Weights of a small GPT-style language model, trained from scratch on English Wikipedia: RMSNorm before each block, a variant of Adam for these matrices.
Each number is 128 + 24 x the weight over its row's rms, rounded and kept within 0 to 255. Layers, rows and columns count from 0. Numbers have three digits each. The size before them is the row's rms in percent of the matrix's.

# down: layer 9 MLP down (transposed), 2304x384, rms 0.0467, rows 549-580, columns 0-95
# up: layer 9 MLP up, 2304x384, rms 0.0492, rows 550-581, columns 0-95
down549 094:112130093154163175133123120093160172085134120126140116190110094094118146155102139110142162116140116150179159098096147117114102175107094114094098122124113114160111152149131123112124095130174130159122086145117100134143095177156087147126129103120132132106075099142151098130131161142109105139
up550 113:111075157171114190113132162127137108104169124084136075134087112168118109132158162139114125099143148120146138096130125118127132140167127113087157130124129166154155105122122113121131150100143103165148161140113123102166120155130147134124106061141127158094137144152144130139109131137133134148
down550 111:117136113117152122083079154111130114152143152134115111156138141180155124132117188083186116166148135159129155155143113180138128078137154105114099171127122137129123151116123145109104137112102071137105115136146134096192055135145132107170153142131130121150124140095107111152146130170123151157
up551 104:203135152109135135132139127122179141145105122105168140119123106139138114153118184112088117117102162151149148128146176189135114126129107090139116102141103107150121133120100140143097114123115125121114160117142101139126120132112139115114122133132170179108124140124133117144097114111117120131
down551 102:104079096149146133101105123172104112105167137156156116125121106109115159120128145158144162112143121158124139101153111133137122149175112140151134119164089116135096131140139125163093118175094138114118116150113118145111125176147127147109076161106117172104126105141129163141144125137148129129
up552 103:130126164115122178107112112108159111125158113118093090107101130129126148153159122101134110115106178095123154148132123152121116081109116132105165161097076142120154136125116099123118106155105109138101107089180101114111157135129106147116168131088129104123117111147126138147126144176148161144
down552 105:077150135137132128101095143119081109140158129150141129139125128151117131169113105110118141140125158128135128142143121102091117159157132150119117144146111159179135165161150166150105179119143097117103124135173156106169144145142106141093174162138108099103134112129077118118101165145122122143
up553 101:108124139124098109130126121141165105198078120129110111173120101149146165142083100153154155114151138087139103125120108129150124154162137101132143114115103114141127132137147121110143142167113121127117140130138103098179116133133139161108107124126138116125101130129093143111146181132134141129
down553 095:130116079151118165144132135113198123139112127139164147117113087116087154128158083091097098142125192113137081136112129132140120124103103130148096149110142130120102118152145146115114117124120105144079150116105116082126150129076139134138110105104080127139098134140105141106127137124101174106
up554 103:168097154155127171108118154145152117152144106116099086146124126145123092136175155095146090086130159093132134130158152131138125107164134147140128117091131123113164097074154107084118143114119156107140143110105106112117110166164130103140106138131060124136125140117170103141165098158122139074
down554 107:129153133121118131157144104125115113144115130131130118143132142132120099127131114117099096140135120069145151152158120107146158169138176150118122098145103123128143113131130159112141108125094129103112184087151153094136083110108132127104104159164115154102107113117140180126076140125119117137
up555 095:109147157125140131113108107138113154110141075123140090118138118181115123127113130145149132090126191149140170173123116160136156111129106107164110116110134140157109134140122137113125131148111142123100111062112108134152185123105122138169122124142175140144119104126136123125146159123144114134
down555 096:149104137129130130095149151107123120102117107150121071114132125153117139088098101129129119136125116134122131113172109126155111158101125135107121165106142108172112148088145133112107132147083130129145125098125133094117119133118157121149127091146133123097118145075121106092159172185131079124
up556 089:126108145150112148110140127139158121155147091125183089180152118131062116126133127109113153155153125126096122152136138138159119100141100117176122169130127084093183112146129121167136089141120120125134140135120103163209152147128102181134141111184116147139133146099145141155168150090097107139
down556 088:193107126158130160128082063138135102145121108175137102158131121103104136122136135111105152150139130115134134081095160153170081106121105116101160151122113107137148145130117112125127123154140121119158137123155100152126103135147100108132152137117129133153141133107149091119170125141098156149
up557 104:122104160153117174123135148133160129136129121131142073116116123133141123105095152150124149143179123099136115173097157126120141121114133102171132137100124093114139122142123139129144113110108159065142075088129134143122115137111120136138127124144114115115104154134192172094123106104125135069
down557 105:127099152115118127138111119148113121138145129116108137112127142103154152137182133125141109119132112111145093120084139127087119092117144169150149198171145118118127122139125126165141134150101129131166121118132113143144182146193104127117123127124152154159125120197133125162154115160089125112
up558 105:092114146166125152090115129144144116185116113100132099108121170154095107166152143141169156141148148131088159153127121129171137127183121131148175137124099127138146115146114159115098161189097154141137098120130110130137150135145119110099118115156116144152113140103114112156119151095142141125
down558 106:159165127128118121163133104137164158096093105108136169139141132082126073083139139120118139096134124136126130136110137146122073117127141098136132145136108172088125186071126097117142071098107138101135177133081126094119148157099134112159149167135088159151166151123128092123109118069150137143
up559 116:113111149145097150098135140113134116132140136099132109157090153126079109112160123108126140137133152104155122143117109130118127118082124114136104137116105122171134137096150098076107097143140133154152135139113153121141138147131126118111129122099148123135121176133116123170139183082147146083
down559 115:086127122114184170078061151140075096158163167089156153127140128085132153146163128108142117131119124119135123133187108121121106089070104124121113125113103143085124158157144141125159138096119123133134106136155082102135126124113139168163143128118126149156159098134158089141110127137088125095
up560 100:119126154167099191127100156106146130120175156121125146143118128161110106132151109111140152134140130127162098164139096118091121129089144135099128105112133119139173115125171076089133125140145108130152153079100121149152131127155114142156120128128110165136179142116185113136095142106103162127
down560 102:142141105129121141134131098133136118112162125110131071118141120142117135139129141120157144102140100100187131103101125132180124116167118100109082102171160137170088152116160142161097120102121139121141165165106124122133123132120128124122102107101108156138141136095159109122156117132165129159
up561 112:154110147126144182112095175187120129124142130127103099142140122145075148143189081125163151099138131095123119111157136082125143092137160149122133117082135106141144149071157077151119148109115151118102127131095143122124129094158096127163111134107121129115100109142136140113103149152134128068
down561 111:110172114119114124112144142176147161122124121127109106139180128133111119135116163119142107107129119125128093111127129093148113104172143104086078149134121088107115103137136142107142113140165098106098139153115137078131127087148127095153125137151089151120146123097137152107127081143161133111
up562 105:128142158121112155133101134129162119123135105127131126137172082116129112125160177133148169137170155116101188134169107164144122101176129114142108104132131095100191146101130132106157133141116162122110128140128179175171148091145122168129125145114119129114144105143124153109077095135137167088
down562 107:160159131127154149096122165094130140170143148107131098131129100115113112064095141157144138127167127145118132161157111107141125084121121156141128125122091085150128108114123099092098073145132121154145093104175164092127116156149145130092130145151081078133077152114103127131153090124135140106
up563 100:152115136142091139142151129174146111137129081125142075125155155144089123132139099137166100139140194062144121159140124090120140103113120141127118135106094116128121116119088145119136103118143161118112105137143179140142168167118106120129127136121144110102124164115127119148107134108115141087
down563 103:104132151146153104174147123110079144131144131150118170106139156101130143118114156198116129095120160171181156115088142105131145154114194136139124157120126134130159090157103121112147146140095149120134140152135108133134091138098092163128127194144126139146108102132149126176116119108160101128
up564 086:119157168098147111145154159145135120174081111143118137148088152119143128152138102113075133131174119109140127136128122115110162108086145112078135137127109112102136193153119115150072142121158125105127126121171107129163090158103102127109132127144145114087136120118146129134121136135145155087
down564 081:163108110114166129110111129128111105142149142118148148149131123170089173084121131101168134132141120146086170147181132132097120111121126145130137080094128190079116141086123121150115143176179119119112109113127122160117127133121132146137143113124145147154152138153077127133128137139129101108
up565 101:104107137150094152140106169145134141131169108100174083136106124143095140095139162099141155134104128068169148142121132153107126148125132129136160110133110116133117130098109101106110075121119115120094115108158126178135136133142127122174118149149110112118136118075123108148136164152086128118
down565 101:129126145124105122147112091106164154152139111118152120140142170093086120102146144123146122129119135095115116136135127109112080155134124134122124128125122137156096118102141097083094149180108099105136148119122122113114152129119118180138112148125122085131088144104101147112116109124081083101
up566 105:121068180144103136135111120086117143114096094111172147203109148115128102150135097128149130121108139145100110123109102119168141087110104134124131169136065112123159114138159116102055106140136101136121178108111141112166126138143126111156127150114112180132149122146146111152135126116115129109
down566 107:146093151146164132103143136121156122161136101127140188109072115098150094154134148131089155122115113119056165122096156123129123133151169148127066149134100111129149108119117138106156123138114092098133134157134158171122117192136099147126147156108116135130146127142167139119107124112101144121
up567 094:087083154150152158132106126116135104136137118081110124130132154122128116119168128112101082123122127139139143145109094132155138161106114126091155127132081102128104137117149099118145076149152128143134120123152143132158157166138153129112124122105129154101129124158123142159141140147148137150
down567 093:137116173126132126163180116129150122149106072125152148135135170125119141133135119117100115137142133118128134119136129128117146169129145126107129114123132123161161130124130149106150141199131125105156113154120123146134144141146145149094100102127095138126144170164139151136138165090125138130
up568 099:134112152155135114168101107095129106157122131096158115175139104108136128126132131137180153115192123124116157137151090124080128156164069075154139136157122129146133185122159110129155088159097172144133097120081120145160099126125147148130154131097130124128125146150135109096157146122102159157
down568 100:102137118122110143078118124164119122153137112123130139098129101100119142124118111129138086110144095147127168090151134106147137136142145133152162101112139145112094113123132144096156108133113097122120153084138130118106134107149113124121140139148103108169125149112126118139149105089155160112
up569 096:114136149146114102147121140133114088115123129105134109108125119169141155110107109096120113137138140144113139150147092155097115124142107096110121150117131126123125119109136122155112081135111119161124166142158159169146146064179124117136137127170136143113182104109148111140140159145130122144
down569 103:132204109109123055102148118137158181050099138112113137163111119109097131099131103137123096115121092145072128138130117138168120095089114132114160128134146165105129132123125104136152082140086115135139105143127125143137119131108138131164135143127095111146148105150120135131125112138112080116
up570 100:159109141158131143148126119149161092137128123080181109132162096127122116076115109139147128127140134107125153145110079120133109129139105108181149194119124164145148153143128127144126136134146100136101065122161132147112122104154086139131127109133115136154122137101137114155090094161093156145
down570 104:120102130131127122132138139121122127161145112114159109111133161082114125099114162096121103143129063157145155101131159170103128137132153154113139134105070155113098132124148172177147139153116147147123138150126123099115118105140161133125140120088178110147137141133110088121130095114105153181
up571 043:145088209142103138067140141158164135128117089110107108159119165146119113094133127089140150114128160114126125112129112142118138110146119120130124161124080125131168151149118088118136095141122131122150166075143128129111118143142131105125137104146159171108134122101131153158123173116129128129
down571 029:124152117091151161152113122117119133142173159122123144152142165164115115079150145134141070132126089100104105147156084145125110114125047147135128142166140168147159193116145137121114146087101128163147156157107126141097101126115141132137085094138147106115092140165122146103110092145172143110
up572 102:099116201130111150110105124102140143166172124130120125130124116111120114074139143130139099139140135150108085114092126143125142079147119100152156138130138101155149170095130098110122105157127134135119093139143139131131117121116085140121133124172140091113143084101147073160145098154059121146
down572 100:121171144107145126134151093129136144154131102131151119118156141090136103107124152146117134127159098120151111143144146097119122130140132136156123179161144154091120121095120112121104147121184107118120129143126167110165125118066149117157107162127134166128145131090124110154105159090193157141
up573 109:125104159131127126111122134133131105140131147115119108124109115170132110133145093117131116085083149135116143172141106163108134099131132086118133163126137145144162171136114121080130075144111134125131144114152113122141119078131125123161104105126137141141114137126173150128115124148088147148
down573 110:139150114075168115105084114126064134093116151127166122114151139124125101133132130128164102109118135114108085135155129108115112124145107142160133128151146138147153117167100097140140168114111108110137112145132174111172151125127158142111116105179127123149160126181115125091128118122131170164
up574 109:095145147145153166132120138129160115140154131120171173128123094153123135169107099131142177121127165122052143114140140141130149104152103111116150108128131163146168114133105133115119121117107131156124133105123110146099124139158127112127119087162154155124114112115106118104112174134133130130
down574 109:110158104132138132137130132156098128119130142144134088107113121082135119099129130108115158138074128099095129109150141155152139142135143181066128114094130133112148126109126098113094119121118130161124107111120111089103073113141130119109089153155134110173115120176142121135118201176124129117
up575 113:165069151139106139146159122140132100146089129117102090196132118108124146114139124145118127134149173104110129156152063146123141131181123074129136125142148124123118144103172087148133121153063096132090138093124070184102209093129123094144120095155143155132148095152103088115130122126151115132
down575 110:116123123137156132128095152126102127131153123103166130155123138122112161116132147139116157169148141115125130135094094120110088117134162131151113097158115129098140131156116088147123144144115120112120108185105117139117101127099108132096119128127104112095135122147126132127164117122156111117
up576 109:121131141133127136135135108151120122117144125084115145133122129112113141154118097131126197082157131110157089162137167128126139120134142105170107156102097120167154159107117093113100105138083116135121118130129098119108140108128106116176128116117147157154157163121116051110113162139171132093
down576 109:131137122186115124094141163095153139132091087102151157165167103153157132102133122131082128127146120124123129139160088084113153131068143133134148206159075105123120087135136146143100160124119151162146134125146144119134143185132123149146103126118118156116082101112136145160110117120088125131
up577 098:116137131155137124048144135137148123161153139105108117127136076156092137114128113098142129160106142102110110121102125122125128118119132136117117085132089112127131113114123131126141113092177146108125128137153077125115130131162145084120145148099128135219151149105132142120107157130102138099
down577 101:162137144148165121123143154156138107166120104113134148088080071108122101133155148143152127136148089147128106117118124175128111111118112051147131152139074143149093115107127128119122145134089141128143133163168124146152142096140102161148128138149112145097131145126094152111100130111116141103
up578 094:111132157157101096127168115139108161163108143110094083104128122087146116133149113124081149149116137111121103123111115147134143137113112102141118126107133088105095151132152116129160115108135117088093172115102167149113161120123115115154112132140118151131081157131089144121167110140084119117
down578 093:147123190105095127129155111154159137114101108126145164178097142149108184093093115146134139131159101142124123120149132137125122143126180142112097123140137128147136132123144148138139152121121149126171147167144160126135170146137116104139116090146149120122161116142157106125100130113123154156
up579 099:139091143199121172147126099117125141144128113141143113136133102109099121141172119136141107168187134158117157143109110180119167139126103123096112113080126112189138128095103094111102110165100113092097134103098165157138116146116127143147110115140128134119130146117119123156119157137102150148
down579 099:078127144185115128114126158145099140138098130098089108146133108104118147145131113147122132077143115125175095157139122135153129132162123117132132148151172120138160130154134137111123136159145105172104123166073128136104140163123141128158115120164135131116105137137159142176140148155133116144
up580 100:121101138175133150095135152148126129157133117115108164128116111134144163098122116135128143098153129095083185115090129127129107137175105118152132151119114098119128107093132142116107151110083131122110139103185116113094170146127129147122152095121135146126141109130147082122143122119101141088
down580 101:137126144126142134132106127159130117132124091106092110153175135165137113097131132137131134141168124102152141084125101140097114132166139067176150153122135127128114097140140095121144153126108171150115135055177106125113127102113141135154123099156138126157119121124165116158155097135155115116
up581 093:168109145124077166137134158169139122116129094095140150132112127132140171162133119139121105122097137083160135141135125133098098124131138100108141113121105070139132118124113121129077145119132109100105119110122136116125154148163140091136150119146145115101099154131135157112100152155123161094